Weights of a small transformer language model.
Size: 13 layers, 5 heads of 64.
Architecture: LayerNorm before each block, learned positions, biases, tied embeddings, capped logits.
Training: 517M tokens, 1972 steps.
Each number is 200 + 40 x the weight over its row's rms, rounded and kept within 0 to 999. Layers, rows and columns count from 0. The size before them is the row's rms in percent of the matrix's.

# layer 3 attention query, 320x320, rms 0.0695, rows 155-191, columns 128-191
125,213,107,160,224,234,192,178,194,212,194,278,217,128,262,163,264,247,177,224,294,221,182,179,163,196,228,219,182,125,191,261,204,204,163,160,228,230,144,171,185,199,147,221,242,209,201,216,210,190,265,251,246,165,227,196,143,212,182,185,209,171,121,194,222
140,223,142,182,126,205,174,246,230,154,120,228,192,299,170,240,238,197,236,208,170,167,133,197,240,108,174,215,145,173,221,217,174,245,242,229,193,228,138,268,184,223,268,203,209,215,155,240,306,177,234,216,219,176,164,272,200,188,215,216,239,160,206,226,176
128,221,223,183,255,292,212,152,233,176,223,148,254,164,145,127,217,223,230,195,243,201,257,204,171,179,170,164,119,208,209,225,222,167,204,197,232,215,283,232,259,163,180,175,198,238,208,202,116,131,224,245,165,195,172,204,174,215,161,237,135,223,174,270,210
126,222,254,165,231,157,250,148,249,158,200,162,197,238,173,209,209,212,223,224,160,177,228,196,181,219,218,226,221,192,202,270,156,219,177,172,185,250,199,232,227,204,227,148,97,181,228,249,201,194,150,148,219,144,235,201,197,253,212,181,164,168,146,238,220
143,220,203,163,187,158,197,286,252,135,172,219,120,238,297,188,255,251,231,183,248,178,183,188,164,186,229,303,173,187,216,181,210,239,217,159,172,227,123,207,201,281,210,215,233,208,144,235,204,198,208,179,145,148,205,219,223,236,171,185,209,217,318,191,201
121,154,236,269,177,182,145,239,218,229,167,248,260,223,232,262,242,206,191,169,208,217,239,182,169,216,244,128,218,182,296,233,142,255,165,178,194,207,239,238,288,169,177,207,233,185,243,142,153,229,232,175,246,197,226,158,185,197,202,175,164,256,212,251,172
117,229,179,186,222,207,217,166,191,257,183,232,218,248,184,227,137,234,190,231,142,224,219,197,165,150,134,213,178,179,152,155,235,215,209,170,180,265,170,131,203,230,88,176,107,160,177,222,248,211,255,272,163,172,179,235,165,246,242,177,230,204,240,191,197
124,188,284,175,248,210,248,196,228,189,160,147,209,258,184,155,254,138,148,171,118,219,228,265,198,169,214,168,199,235,161,197,158,202,213,143,208,214,107,151,214,211,188,191,241,185,153,190,238,195,178,220,147,204,195,137,208,185,260,234,245,207,175,215,236
125,189,174,230,178,205,212,276,189,217,169,136,172,193,203,269,215,201,240,218,200,186,194,268,219,132,269,265,200,263,217,136,160,246,229,182,238,143,197,243,237,197,253,212,192,216,176,203,203,204,189,284,146,167,219,145,167,243,238,166,203,168,205,152,204
124,178,230,174,189,202,213,224,209,182,180,215,219,245,185,122,194,191,246,161,185,263,225,228,235,168,205,197,197,217,167,234,207,188,235,229,190,123,195,155,184,91,199,209,167,223,253,214,212,202,214,193,229,210,276,164,198,178,197,236,214,130,104,174,219
116,238,189,236,174,184,199,177,221,202,141,197,190,261,237,156,118,253,221,199,192,219,206,189,212,157,179,190,140,195,162,207,170,155,190,212,238,122,224,241,212,252,190,161,190,200,259,201,150,190,163,170,177,168,196,220,237,222,258,124,175,187,195,220,227
131,157,219,262,193,192,200,201,184,237,308,231,219,82,154,200,183,248,256,210,197,263,152,216,189,180,195,193,179,156,184,110,221,172,113,202,194,116,234,215,262,182,256,186,224,198,211,227,176,207,180,250,186,262,126,161,169,231,181,133,165,221,260,177,257
119,199,196,232,124,273,198,178,255,137,189,227,155,230,133,158,183,190,228,194,234,245,231,269,199,185,190,144,164,149,234,163,179,183,225,249,166,160,203,129,167,186,196,196,211,230,219,205,156,222,155,207,209,125,204,267,227,197,187,202,235,208,166,158,205
137,179,202,188,227,204,237,206,231,124,201,197,176,185,106,136,188,123,212,187,218,248,236,230,156,200,197,179,201,148,132,183,186,239,181,214,206,178,246,156,163,180,174,234,212,214,197,199,280,110,228,261,194,242,192,208,211,164,182,236,169,175,110,214,200
113,191,181,170,188,199,190,214,234,216,167,193,196,141,193,206,260,203,276,178,206,292,204,198,131,221,212,190,190,205,227,167,209,111,177,168,183,160,193,160,219,115,207,175,181,233,273,144,191,220,228,236,188,209,188,148,178,219,244,200,192,257,260,197,225
122,205,302,233,157,236,226,218,279,238,174,157,226,264,163,229,219,207,138,140,285,222,214,211,108,241,179,225,155,293,167,210,206,221,226,218,187,184,197,142,207,104,148,150,206,186,222,180,241,182,124,179,223,209,200,189,201,185,222,241,229,177,236,178,191
140,212,237,206,171,191,210,168,209,173,253,247,231,202,158,163,194,195,185,200,200,181,150,164,218,268,309,167,265,195,181,192,257,182,167,198,239,204,231,177,237,163,222,208,208,200,277,210,145,219,233,202,236,262,157,223,185,222,191,271,226,242,197,299,186
132,185,150,192,188,151,169,192,159,235,207,229,174,196,228,203,208,272,287,318,285,174,168,194,201,189,216,146,225,242,223,179,109,207,152,272,194,192,232,219,200,278,223,149,226,152,194,220,145,183,232,176,199,188,213,216,235,222,192,141,219,198,195,200,285
118,195,142,259,183,195,211,145,207,187,185,142,221,250,194,205,199,205,190,164,287,179,182,188,190,235,220,187,267,209,148,196,213,184,228,243,228,194,183,207,268,222,202,198,212,211,211,217,235,151,283,209,198,203,226,187,205,108,141,203,245,242,204,147,177
122,227,194,196,216,249,184,232,208,206,165,214,193,185,167,117,186,182,228,221,204,284,223,170,221,101,207,174,192,221,253,204,193,183,224,182,254,251,171,136,189,202,205,251,209,207,218,212,257,155,170,151,222,253,212,147,218,222,150,215,137,298,260,202,242
121,180,260,156,201,182,151,190,173,170,213,162,243,203,187,160,209,186,177,230,100,154,178,200,219,271,230,224,180,151,245,185,200,207,204,183,173,62,259,218,190,296,215,218,195,220,265,310,212,142,167,187,176,187,246,157,191,166,271,207,240,208,212,203,255
108,142,311,222,190,193,260,222,219,184,180,217,152,138,259,214,248,191,202,286,244,244,234,205,166,234,235,229,140,134,190,169,227,203,169,221,203,239,270,175,175,214,166,231,118,169,240,246,188,213,131,244,165,209,227,242,178,172,268,236,233,208,220,210,268
118,199,213,278,192,297,195,123,222,215,198,148,214,209,260,167,144,169,171,139,201,224,249,61,178,195,203,170,228,127,258,203,206,193,164,270,262,219,201,177,220,167,271,156,142,165,190,242,253,241,204,183,215,171,217,155,174,134,170,190,265,153,201,163,123
110,275,151,177,207,213,203,239,238,170,178,139,138,184,130,305,186,224,218,197,214,220,161,224,217,183,153,265,179,224,205,195,172,230,287,220,144,234,284,208,170,183,238,192,186,267,157,186,219,189,196,172,196,297,183,212,175,205,168,244,217,192,199,262,205
123,190,234,139,178,167,122,253,217,199,212,239,127,239,189,251,186,210,243,218,151,210,235,187,169,192,162,226,178,203,194,174,225,237,228,180,199,111,185,191,195,182,174,258,181,110,199,201,254,219,50,198,141,239,205,280,229,232,144,227,183,196,235,230,182
120,170,223,139,186,234,235,175,202,191,217,249,186,162,187,199,244,246,239,172,159,242,246,233,228,269,174,217,200,158,160,143,232,157,201,193,223,145,179,223,171,128,194,183,182,209,256,276,186,168,170,181,135,184,271,211,232,205,167,238,180,151,217,196,166
115,211,138,197,201,230,198,197,95,274,212,178,178,193,187,214,205,210,259,124,184,190,217,215,195,143,177,166,212,200,167,207,203,180,261,237,283,220,184,204,205,230,284,108,224,184,162,216,177,180,193,186,253,251,113,195,214,181,221,215,217,154,209,227,221
132,212,249,145,250,218,171,182,234,213,222,167,216,182,167,252,173,175,158,264,161,171,267,219,166,267,181,234,226,210,122,240,186,203,207,228,226,239,214,220,225,188,177,156,251,188,228,245,197,241,195,237,208,246,171,155,230,259,231,211,137,156,168,210,199
158,237,173,256,152,139,232,163,198,206,218,136,183,158,234,222,177,233,192,232,183,173,171,199,203,157,166,206,244,173,195,202,142,174,136,169,179,188,139,231,198,211,192,147,203,148,172,143,174,267,240,125,138,211,169,245,226,200,192,136,191,256,161,200,239
125,245,154,268,184,205,268,281,210,162,222,221,175,205,254,262,217,142,175,191,212,166,228,235,188,194,230,175,146,221,63,229,231,176,152,166,176,230,134,186,165,208,229,216,191,198,186,202,226,160,190,219,167,214,248,187,183,162,142,200,227,177,234,206,197
120,221,145,182,186,189,228,227,194,214,202,166,164,292,201,135,166,252,219,216,234,237,189,257,172,208,191,136,240,193,186,233,214,205,104,255,153,180,176,223,170,160,179,223,209,181,182,211,253,177,235,229,199,150,235,157,163,247,198,245,179,185,204,216,246
121,211,227,176,222,255,214,158,195,240,150,233,179,235,207,228,226,197,214,142,185,170,132,251,186,227,135,179,172,161,257,189,249,124,161,197,197,223,167,173,203,171,231,188,175,198,115,176,248,175,194,213,191,170,208,182,148,212,161,216,208,215,205,202,202
126,157,125,216,235,182,187,196,172,215,184,147,223,216,208,240,184,195,211,210,313,199,174,197,229,193,184,196,163,175,247,174,233,171,252,174,146,243,221,203,165,238,179,148,229,273,229,201,209,187,192,230,124,174,324,153,193,184,164,172,237,176,174,191,229
131,246,246,247,181,172,234,271,166,227,190,269,217,189,206,193,200,161,153,216,223,98,197,193,208,180,144,218,136,182,188,226,149,255,233,227,233,230,212,183,194,232,219,177,199,199,203,219,261,231,210,203,243,211,187,249,210,171,226,235,207,231,248,164,156
125,252,222,208,105,180,167,270,239,192,172,239,213,207,196,248,242,126,190,191,171,190,146,181,164,223,215,267,202,179,181,236,203,224,238,159,195,230,176,150,265,213,171,254,226,238,228,189,188,269,196,239,155,173,203,177,179,176,189,151,171,220,203,152,165
138,123,208,153,200,160,179,168,221,222,239,170,243,120,201,185,145,228,226,136,187,278,242,230,100,168,211,179,275,197,216,217,228,210,188,244,256,195,293,192,207,171,182,139,218,208,194,186,185,188,224,259,194,285,221,142,139,192,187,199,195,213,188,201,209
127,192,222,188,234,229,173,152,179,194,181,142,181,216,221,234,193,245,221,201,134,202,154,276,166,228,251,146,213,183,218,238,151,185,218,176,265,230,248,202,215,262,230,255,203,192,192,184,210,227,111,204,187,224,98,200,195,270,280,200,223,184,215,223,187
# layer 3 attention key, 320x320, rms 0.0711, rows 155-191, columns 128-191
128,194,195,168,181,246,182,180,161,111,191,186,220,264,207,141,205,326,285,234,177,149,229,208,212,252,152,165,216,168,164,172,177,257,177,186,185,191,206,230,225,270,262,206,205,183,223,225,163,243,136,188,223,243,190,193,146,281,145,209,148,173,233,248,229
142,209,218,243,187,165,230,207,156,240,131,195,160,200,194,259,186,183,216,230,153,186,296,272,193,233,239,260,235,178,183,118,247,136,201,156,135,267,155,210,202,228,249,188,192,189,197,208,212,217,221,188,252,160,220,157,217,241,202,197,197,232,196,214,153
142,240,205,210,166,234,158,115,229,251,258,180,158,146,134,217,122,224,181,185,168,186,208,231,250,246,173,196,180,132,226,129,195,207,183,177,133,242,210,190,184,192,131,212,189,240,179,222,186,205,225,199,204,226,145,271,149,184,322,207,231,244,184,189,153
141,209,204,211,84,162,219,206,173,146,159,174,179,168,166,271,212,184,163,145,156,176,200,154,154,276,137,309,155,193,124,172,173,205,205,191,224,179,178,200,226,124,160,215,213,256,273,174,176,168,185,205,179,212,226,225,173,123,164,194,285,204,146,150,182
153,205,256,224,210,265,127,190,218,247,216,169,193,151,239,153,176,207,239,155,189,120,248,171,217,214,194,220,255,227,192,257,220,87,215,162,199,249,228,141,216,159,203,128,212,189,208,192,190,265,220,252,209,188,136,124,168,227,204,264,178,189,268,197,287
136,236,186,205,166,123,186,182,244,258,235,247,110,211,200,235,191,188,113,262,158,219,170,235,158,204,238,167,151,286,167,237,144,121,213,249,214,196,228,190,257,201,185,199,215,130,184,168,174,194,133,253,175,257,233,248,207,263,271,214,207,212,154,216,170
128,217,225,217,183,159,197,182,139,295,253,181,242,223,136,198,195,213,172,167,206,148,217,234,192,252,270,283,203,146,236,148,191,154,241,128,175,266,254,177,167,183,179,162,176,275,247,208,209,218,196,174,134,213,142,202,202,172,151,202,204,240,151,156,200
137,237,175,208,212,162,154,114,168,205,193,175,186,197,207,284,248,229,213,132,204,171,230,183,218,214,228,192,181,171,219,225,257,200,255,178,169,191,185,247,179,189,165,162,230,158,182,159,205,153,185,226,175,238,195,229,172,148,152,201,211,172,159,179,154
136,226,210,223,290,143,181,143,175,230,195,164,167,258,211,173,177,166,248,221,205,226,180,260,176,201,207,210,201,170,161,247,176,168,228,281,237,141,221,237,201,211,256,161,202,134,230,237,200,188,226,179,203,215,142,203,211,141,229,184,145,263,166,237,156
133,161,209,203,241,190,193,235,179,198,178,211,218,165,207,244,168,171,154,206,202,168,282,181,201,274,129,181,116,261,173,184,169,236,202,198,166,158,173,206,206,220,153,205,220,274,202,185,188,239,150,159,261,226,194,166,218,221,160,144,169,164,257,183,168
130,185,205,137,146,218,246,139,199,171,178,163,155,291,190,221,170,166,191,245,239,218,199,164,258,174,192,189,177,120,197,170,187,177,216,161,211,226,248,196,217,259,175,266,114,153,242,165,134,262,166,173,190,158,170,173,154,240,282,148,194,178,227,119,132
147,199,231,187,189,239,197,180,241,238,202,190,227,227,193,205,192,270,187,286,219,210,208,223,168,196,230,183,177,253,222,210,171,148,174,229,263,192,202,194,202,244,162,178,227,193,214,141,137,183,156,161,224,232,220,246,161,183,230,249,121,185,254,203,241
135,176,216,107,198,256,228,160,136,256,227,250,193,135,183,138,226,119,163,157,235,121,200,198,163,145,216,181,160,217,231,219,263,142,153,158,232,130,183,215,219,224,156,198,261,216,244,227,262,202,163,126,186,228,259,219,206,246,196,203,148,179,189,236,183
147,148,199,256,173,197,143,209,207,204,136,220,162,224,214,277,185,169,181,179,260,220,165,222,167,173,202,184,175,267,213,184,196,184,223,204,207,123,166,167,129,223,168,212,231,241,192,68,247,188,123,221,258,163,243,197,221,229,159,216,212,194,237,211,207
130,190,235,182,259,161,196,204,152,137,249,196,125,246,167,218,183,246,218,180,228,216,253,195,166,160,219,211,168,166,228,210,71,175,259,190,203,248,200,207,226,194,217,181,247,175,243,230,199,136,210,183,188,194,178,230,143,176,235,135,198,180,180,168,125
141,226,130,178,267,165,217,237,179,153,194,221,108,186,225,232,208,118,193,216,209,141,219,269,217,153,229,190,123,177,194,178,247,251,174,223,218,226,214,222,252,263,210,239,224,193,236,176,233,190,160,192,135,125,225,167,226,193,126,142,154,249,138,164,198
159,158,148,184,209,269,217,173,145,261,278,207,200,205,168,171,244,204,232,241,201,199,278,203,197,257,275,206,214,178,278,211,174,180,193,225,182,198,166,201,190,164,165,272,217,225,234,176,165,158,222,148,210,167,183,180,182,254,146,242,258,280,188,141,241
130,287,223,153,180,264,214,174,191,124,173,194,165,207,194,152,192,200,214,281,174,228,189,266,207,252,184,274,291,116,180,152,184,240,215,197,234,235,257,176,243,234,169,182,146,158,199,265,225,219,247,137,203,181,148,188,168,213,192,227,188,246,188,142,183
133,186,183,179,171,202,223,209,202,219,151,200,166,173,218,265,139,206,277,211,242,240,208,147,211,194,236,232,130,192,279,226,294,110,249,139,166,177,177,204,201,248,245,256,193,214,217,189,274,199,148,141,268,107,204,129,246,211,129,235,203,201,183,265,207
137,218,144,239,138,185,193,184,146,239,210,204,180,161,203,170,173,206,223,241,107,213,168,145,238,101,259,192,257,120,214,210,235,139,171,142,261,171,191,215,202,181,210,169,179,278,250,204,243,229,235,208,255,136,210,190,257,120,195,231,272,201,119,186,245
144,268,178,226,245,160,182,174,182,212,246,201,183,163,237,182,202,212,225,163,155,143,206,202,228,155,154,220,163,254,212,279,154,242,201,202,233,219,231,196,190,206,240,199,265,252,246,150,232,190,196,179,209,204,215,240,265,121,191,174,194,203,263,281,162
129,257,143,198,164,174,142,306,182,215,212,248,232,158,154,297,183,185,155,215,216,265,249,183,163,154,203,234,213,215,141,176,183,231,275,194,184,200,240,191,218,299,222,165,213,190,190,188,196,177,198,185,185,142,130,172,162,197,216,188,158,221,215,181,155
133,174,158,292,193,171,222,295,188,183,225,118,245,140,143,229,209,187,223,186,188,195,205,187,197,210,243,164,284,287,186,192,163,234,209,288,290,223,249,132,205,274,183,253,180,238,204,155,167,183,138,210,228,248,235,223,176,150,125,200,223,225,257,257,276
129,223,196,242,141,307,234,174,178,202,138,168,147,173,224,192,136,178,153,189,197,168,224,237,122,158,217,236,283,169,197,216,224,177,159,245,244,171,190,192,188,179,215,110,195,202,152,148,221,234,173,181,200,266,152,218,222,185,223,211,258,256,221,247,170
140,263,241,222,302,191,276,257,309,257,283,162,202,254,179,188,246,260,256,224,216,210,239,210,271,166,129,196,213,231,156,206,173,109,141,208,225,212,266,136,237,171,245,143,177,191,160,196,234,201,239,258,200,109,218,129,172,142,248,199,211,221,159,143,206
126,226,230,269,249,309,165,308,228,252,117,216,209,245,232,160,220,155,199,278,235,131,181,192,285,256,208,279,200,199,247,204,178,250,232,212,119,177,237,225,197,165,173,231,251,204,182,226,195,127,225,155,221,208,273,145,194,206,244,226,205,308,265,106,182
128,195,215,212,162,147,260,269,180,172,121,298,185,238,149,208,159,118,228,232,274,174,183,177,240,199,195,247,247,174,205,263,162,227,74,251,194,168,218,190,188,174,190,195,203,226,207,253,193,181,184,149,228,202,207,227,181,201,135,202,148,166,172,221,220
149,183,199,197,164,193,196,218,189,202,233,166,148,263,168,250,129,188,232,181,123,179,228,185,205,208,109,184,208,167,274,217,124,248,182,130,228,187,161,212,204,236,213,204,181,143,200,182,174,202,183,264,148,207,201,155,177,182,185,275,207,139,213,218,246
163,178,258,207,208,206,108,181,182,177,197,154,234,210,167,203,171,113,165,199,107,140,293,235,213,211,269,180,218,197,113,196,268,131,172,154,178,172,183,170,142,224,189,192,173,118,235,284,130,199,169,175,185,236,254,153,157,132,221,178,178,246,185,185,168
139,174,241,271,240,263,115,183,131,234,177,191,228,148,232,202,219,232,254,195,175,162,178,224,151,221,253,146,210,180,254,212,205,193,180,180,212,230,156,157,194,195,212,235,171,195,221,165,281,300,208,190,179,180,240,203,178,228,170,236,181,180,202,206,135
123,209,167,236,221,201,178,235,193,176,179,261,214,133,223,217,249,169,224,137,259,230,186,194,153,227,203,225,186,105,181,207,174,196,234,100,185,175,169,167,161,183,203,170,256,136,180,226,303,163,184,137,249,182,172,198,219,176,209,230,202,110,175,223,210
136,220,258,216,221,136,180,284,150,207,191,253,243,187,152,180,108,167,212,222,213,239,127,216,211,215,283,202,200,107,169,155,272,214,218,160,208,208,236,218,137,218,214,199,248,253,238,151,184,146,211,174,218,210,169,188,179,214,181,201,237,167,226,189,283
138,177,192,191,171,189,182,274,146,167,154,212,160,231,158,281,164,135,177,195,194,274,192,201,175,129,228,275,185,207,205,273,135,213,225,197,106,220,200,243,186,229,138,203,219,192,239,177,252,163,237,123,191,198,214,162,261,175,281,210,185,195,196,222,160
141,233,178,216,194,204,237,181,182,201,212,165,132,168,141,203,231,157,193,131,250,192,189,222,231,232,179,269,248,249,219,204,192,142,178,153,173,210,164,176,196,124,288,225,175,174,241,228,285,183,130,187,183,204,204,123,218,214,259,222,229,128,249,161,221
139,186,214,193,239,236,221,112,180,225,221,171,260,164,268,221,170,207,153,199,182,201,206,170,278,173,226,123,230,261,214,205,180,182,242,202,212,105,162,167,183,208,221,107,219,110,235,222,133,202,164,221,185,143,187,147,206,235,288,182,152,189,157,249,182
148,233,187,184,217,152,193,232,210,251,131,307,224,172,235,126,126,189,228,268,183,299,149,230,196,204,226,180,212,201,237,140,237,181,213,214,220,229,254,160,213,242,205,176,149,231,159,232,175,192,210,279,189,239,190,208,125,224,181,222,265,221,207,212,154
141,168,215,192,229,90,260,192,230,215,233,169,228,210,276,292,245,152,183,257,221,175,249,177,167,189,203,266,276,213,216,203,211,197,174,180,294,167,197,223,279,191,114,221,214,194,228,276,240,150,253,209,217,191,189,241,210,212,142,184,154,264,201,172,206
# layer 3 attention value, 320x320, rms 0.0852, rows 128-145, columns 128-191
113,221,251,259,235,208,203,194,164,213,220,198,187,144,182,150,175,256,194,215,115,214,177,257,172,191,275,200,212,231,174,227,178,217,178,218,147,257,237,100,217,231,200,194,238,240,248,121,190,204,247,161,195,218,172,160,282,156,174,262,223,171,164,159,247
114,314,166,181,114,255,188,207,152,190,259,135,175,205,204,298,219,186,114,203,125,195,204,202,223,266,121,289,142,193,221,276,218,252,218,219,163,128,130,157,180,195,212,252,180,208,171,236,242,185,221,100,193,202,235,221,220,184,131,163,158,209,251,241,185
106,174,214,144,198,209,162,128,181,198,153,208,232,287,189,230,157,174,157,156,213,207,160,223,156,222,230,278,199,195,230,144,227,143,149,185,144,222,196,163,322,224,145,162,195,160,245,184,134,214,163,216,245,166,190,230,206,246,300,169,170,222,179,228,165
101,148,161,268,216,210,164,237,245,144,203,181,153,281,99,177,239,175,220,192,253,204,178,157,196,239,187,199,232,254,226,191,154,221,158,222,245,131,177,183,145,156,159,212,193,218,226,220,189,202,185,151,186,136,172,241,186,244,189,187,200,227,221,167,113
113,75,234,70,290,206,136,187,235,215,191,225,172,171,106,240,168,240,232,111,278,182,267,139,206,267,208,163,279,224,223,167,174,248,264,169,211,213,223,167,194,237,176,244,206,178,171,207,175,119,209,144,157,156,201,184,132,200,122,230,202,210,209,239,161
114,179,140,195,177,220,176,207,166,191,170,184,182,211,192,264,179,110,243,209,198,186,206,206,190,227,267,289,229,212,203,151,208,209,99,156,220,240,195,165,150,205,139,174,232,251,197,243,188,196,288,221,214,264,180,264,295,161,107,189,240,173,213,169,208
112,156,242,232,262,198,280,254,199,210,141,133,161,291,233,272,187,237,202,104,258,226,215,176,155,96,205,136,176,186,157,283,273,220,263,186,180,180,166,230,199,199,184,191,238,178,163,133,154,239,193,157,158,185,160,287,150,177,293,243,161,243,214,218,176
108,223,125,166,170,141,192,189,232,203,195,245,185,204,144,162,270,198,219,203,249,120,195,194,130,200,221,222,195,181,275,211,149,167,159,253,172,208,205,187,250,206,248,230,217,244,177,190,188,191,261,157,201,178,212,191,124,290,190,226,223,240,274,116,198
119,140,201,196,122,249,176,200,216,175,214,187,301,232,229,214,258,214,254,179,205,262,156,186,199,206,180,291,281,280,194,145,170,179,171,217,201,210,140,222,231,220,198,209,239,290,181,184,177,177,144,146,254,193,307,143,207,220,166,143,199,164,155,241,194
116,234,210,270,197,225,259,203,191,211,189,191,287,192,262,234,204,227,233,162,197,181,243,180,174,233,255,109,178,167,135,208,285,146,211,222,95,199,171,77,133,209,195,193,250,145,204,177,193,106,236,193,217,281,211,182,134,241,195,213,199,216,231,191,169
108,192,191,202,183,203,225,217,221,198,191,215,218,247,272,205,170,152,197,232,217,147,198,179,157,165,187,194,278,203,160,155,184,195,179,194,236,229,184,217,163,99,194,214,181,178,153,192,176,236,230,166,212,235,151,221,226,163,230,190,252,150,244,150,233
116,142,167,153,228,183,141,239,214,248,227,214,173,220,181,189,128,189,235,186,254,156,135,161,220,129,304,200,203,182,219,234,241,230,197,210,202,169,238,163,174,181,162,217,231,165,173,261,150,145,144,76,147,248,167,164,194,211,189,211,196,175,199,179,197
112,151,229,177,205,237,210,200,145,213,193,182,162,240,132,218,235,169,217,167,245,219,204,261,215,142,235,194,180,148,235,209,184,175,255,155,219,135,186,208,208,168,266,191,158,197,219,171,238,205,213,168,271,172,246,185,275,202,231,227,184,202,182,201,124
095,239,309,175,225,203,209,165,210,131,253,177,192,163,174,215,199,128,107,209,184,166,234,190,206,155,215,170,210,211,217,220,210,195,216,217,172,165,201,222,228,188,209,198,134,183,201,111,185,155,220,267,312,180,282,225,242,163,243,160,225,207,246,205,202
116,254,177,181,183,207,173,183,208,129,219,241,212,186,198,182,179,227,193,232,93,236,137,185,184,239,229,171,116,189,208,199,167,140,245,188,228,202,229,243,179,253,237,237,154,179,227,205,225,266,207,109,238,183,197,191,179,154,175,182,126,253,255,172,227
110,235,189,156,157,183,310,168,200,278,215,195,208,259,142,242,242,305,212,188,240,130,126,190,184,225,190,183,190,169,160,246,223,226,260,199,176,157,189,171,198,214,206,163,186,154,236,211,175,198,208,177,230,191,197,184,183,182,235,187,203,170,195,127,276
103,169,170,178,216,274,135,161,284,217,219,205,160,187,274,157,163,249,253,206,277,248,106,229,180,222,145,200,235,171,255,210,172,161,249,198,171,244,219,206,161,150,279,238,195,205,226,183,165,202,165,210,188,144,173,254,151,146,219,292,230,231,218,199,188
102,137,257,233,170,222,146,286,150,205,200,190,256,276,201,156,193,206,126,160,256,228,220,288,247,266,151,150,201,269,242,215,180,195,208,172,246,120,168,146,285,198,198,152,143,176,198,217,197,256,164,230,158,180,194,168,135,251,172,235,236,197,132,262,109
# layer 3 attention output (transposed), 320x320, rms 0.101, rows 128-144, columns 128-191
101,178,181,143,167,147,231,218,188,211,207,282,179,194,271,285,231,157,162,258,190,230,201,191,229,188,223,210,194,233,200,213,90,234,237,134,232,168,185,194,167,163,222,218,270,194,127,199,199,207,235,167,197,247,225,193,179,269,217,102,257,193,202,227,208
103,255,170,240,187,216,291,168,139,123,212,224,186,193,175,181,213,233,329,221,196,218,200,200,191,225,204,175,258,250,220,125,166,229,208,185,186,190,165,192,284,185,187,225,206,168,233,141,213,151,178,260,146,250,147,241,169,211,181,182,223,196,273,139,180
096,208,245,188,179,176,223,178,154,137,125,160,228,172,248,241,205,215,160,254,215,247,187,150,246,199,166,182,190,206,120,172,190,281,235,298,223,218,125,198,162,91,201,259,237,235,188,296,264,219,188,284,190,194,256,179,166,148,126,238,237,156,166,178,175
096,213,188,210,183,227,166,266,176,138,237,230,216,91,189,97,254,228,233,201,164,197,194,222,240,274,189,191,172,186,144,170,201,297,189,251,190,294,177,256,249,190,256,179,134,170,182,172,189,199,215,197,193,271,197,125,224,229,229,192,234,165,217,241,235
102,255,179,230,90,192,256,272,204,184,205,234,242,197,200,210,295,184,253,162,208,143,214,159,278,118,116,149,166,228,197,139,229,248,175,196,215,155,206,213,178,277,172,153,192,233,220,243,166,264,198,189,159,214,275,205,280,238,205,193,186,257,214,225,144
098,186,213,252,208,147,254,271,238,214,201,111,224,186,233,221,98,201,164,212,214,184,191,194,195,205,232,204,134,171,162,209,197,224,229,245,172,237,204,161,239,229,240,207,202,169,289,156,193,152,234,159,200,203,314,250,148,181,302,198,167,246,185,146,196
098,217,200,219,264,271,191,200,204,230,205,160,174,144,152,141,175,219,222,296,151,236,207,185,177,182,193,249,155,160,188,217,265,180,202,223,247,185,308,184,215,129,229,166,219,285,186,193,213,266,145,210,244,183,241,159,270,272,137,134,174,177,210,195,218
096,152,262,255,173,239,227,186,216,264,232,204,234,237,230,134,228,167,248,138,117,200,188,188,215,210,243,157,166,231,281,167,237,218,195,224,211,186,197,146,191,186,193,190,181,264,147,169,176,241,191,167,252,189,191,260,211,246,237,213,290,185,206,230,189
101,163,187,232,236,179,229,210,192,195,252,191,224,178,229,289,235,167,169,241,185,175,148,158,198,163,207,189,158,195,235,213,187,213,262,211,177,160,275,210,235,207,235,155,278,204,166,239,208,182,160,169,211,229,133,183,195,205,184,212,247,249,149,255,176
104,154,272,139,215,192,223,245,201,206,198,269,151,187,215,192,210,193,258,216,169,206,164,225,184,209,140,261,165,258,178,199,208,194,196,116,201,162,172,157,187,225,219,181,207,245,181,192,245,276,197,215,220,210,172,203,189,227,209,180,119,229,194,166,146
097,266,190,185,204,251,211,208,273,210,137,292,126,197,171,169,223,158,234,167,265,250,154,203,215,255,181,182,205,197,252,113,202,197,220,217,146,212,252,215,184,222,214,203,171,199,143,219,191,194,208,260,243,225,198,243,191,186,154,255,244,220,171,261,272
104,199,274,226,110,179,178,186,241,190,191,197,163,240,277,160,228,230,216,149,197,177,175,236,219,275,219,211,194,215,145,225,219,174,256,183,192,127,189,273,231,166,240,178,210,231,175,209,213,187,219,207,230,190,285,156,132,216,166,135,221,177,192,213,181
100,157,196,150,212,297,203,145,218,197,146,229,202,201,198,234,213,220,209,255,209,117,201,209,175,88,196,236,203,244,250,146,248,257,217,255,182,272,224,209,191,266,172,148,214,203,224,175,218,196,252,180,182,214,198,155,145,257,264,139,197,178,244,173,273
092,189,282,151,218,225,168,195,228,171,222,197,157,292,214,184,141,190,212,174,133,178,157,120,226,129,223,167,173,158,248,200,149,254,233,187,162,250,190,251,188,159,279,214,218,291,279,270,188,237,183,173,195,192,149,112,194,188,212,181,223,254,149,215,190
103,154,154,178,193,244,199,230,164,182,172,181,179,129,167,154,176,241,152,148,204,205,228,126,192,211,169,183,269,142,290,169,170,239,183,208,198,207,193,199,225,126,229,218,161,227,198,201,146,152,144,232,195,173,215,278,220,204,159,185,203,211,147,148,252
099,215,235,215,285,231,193,188,218,168,255,115,195,248,291,221,182,247,208,167,202,196,183,192,192,291,251,204,181,238,295,207,220,174,174,278,198,196,209,242,178,204,194,187,190,124,215,154,258,180,233,209,177,206,224,213,157,282,164,217,304,182,205,251,287
094,243,209,246,169,270,117,174,150,182,239,222,248,197,249,207,167,219,177,219,210,121,152,197,166,130,150,206,281,263,178,186,186,185,158,255,165,236,219,180,168,244,136,230,202,171,187,164,174,231,148,215,232,263,222,235,205,219,238,215,240,112,268,185,242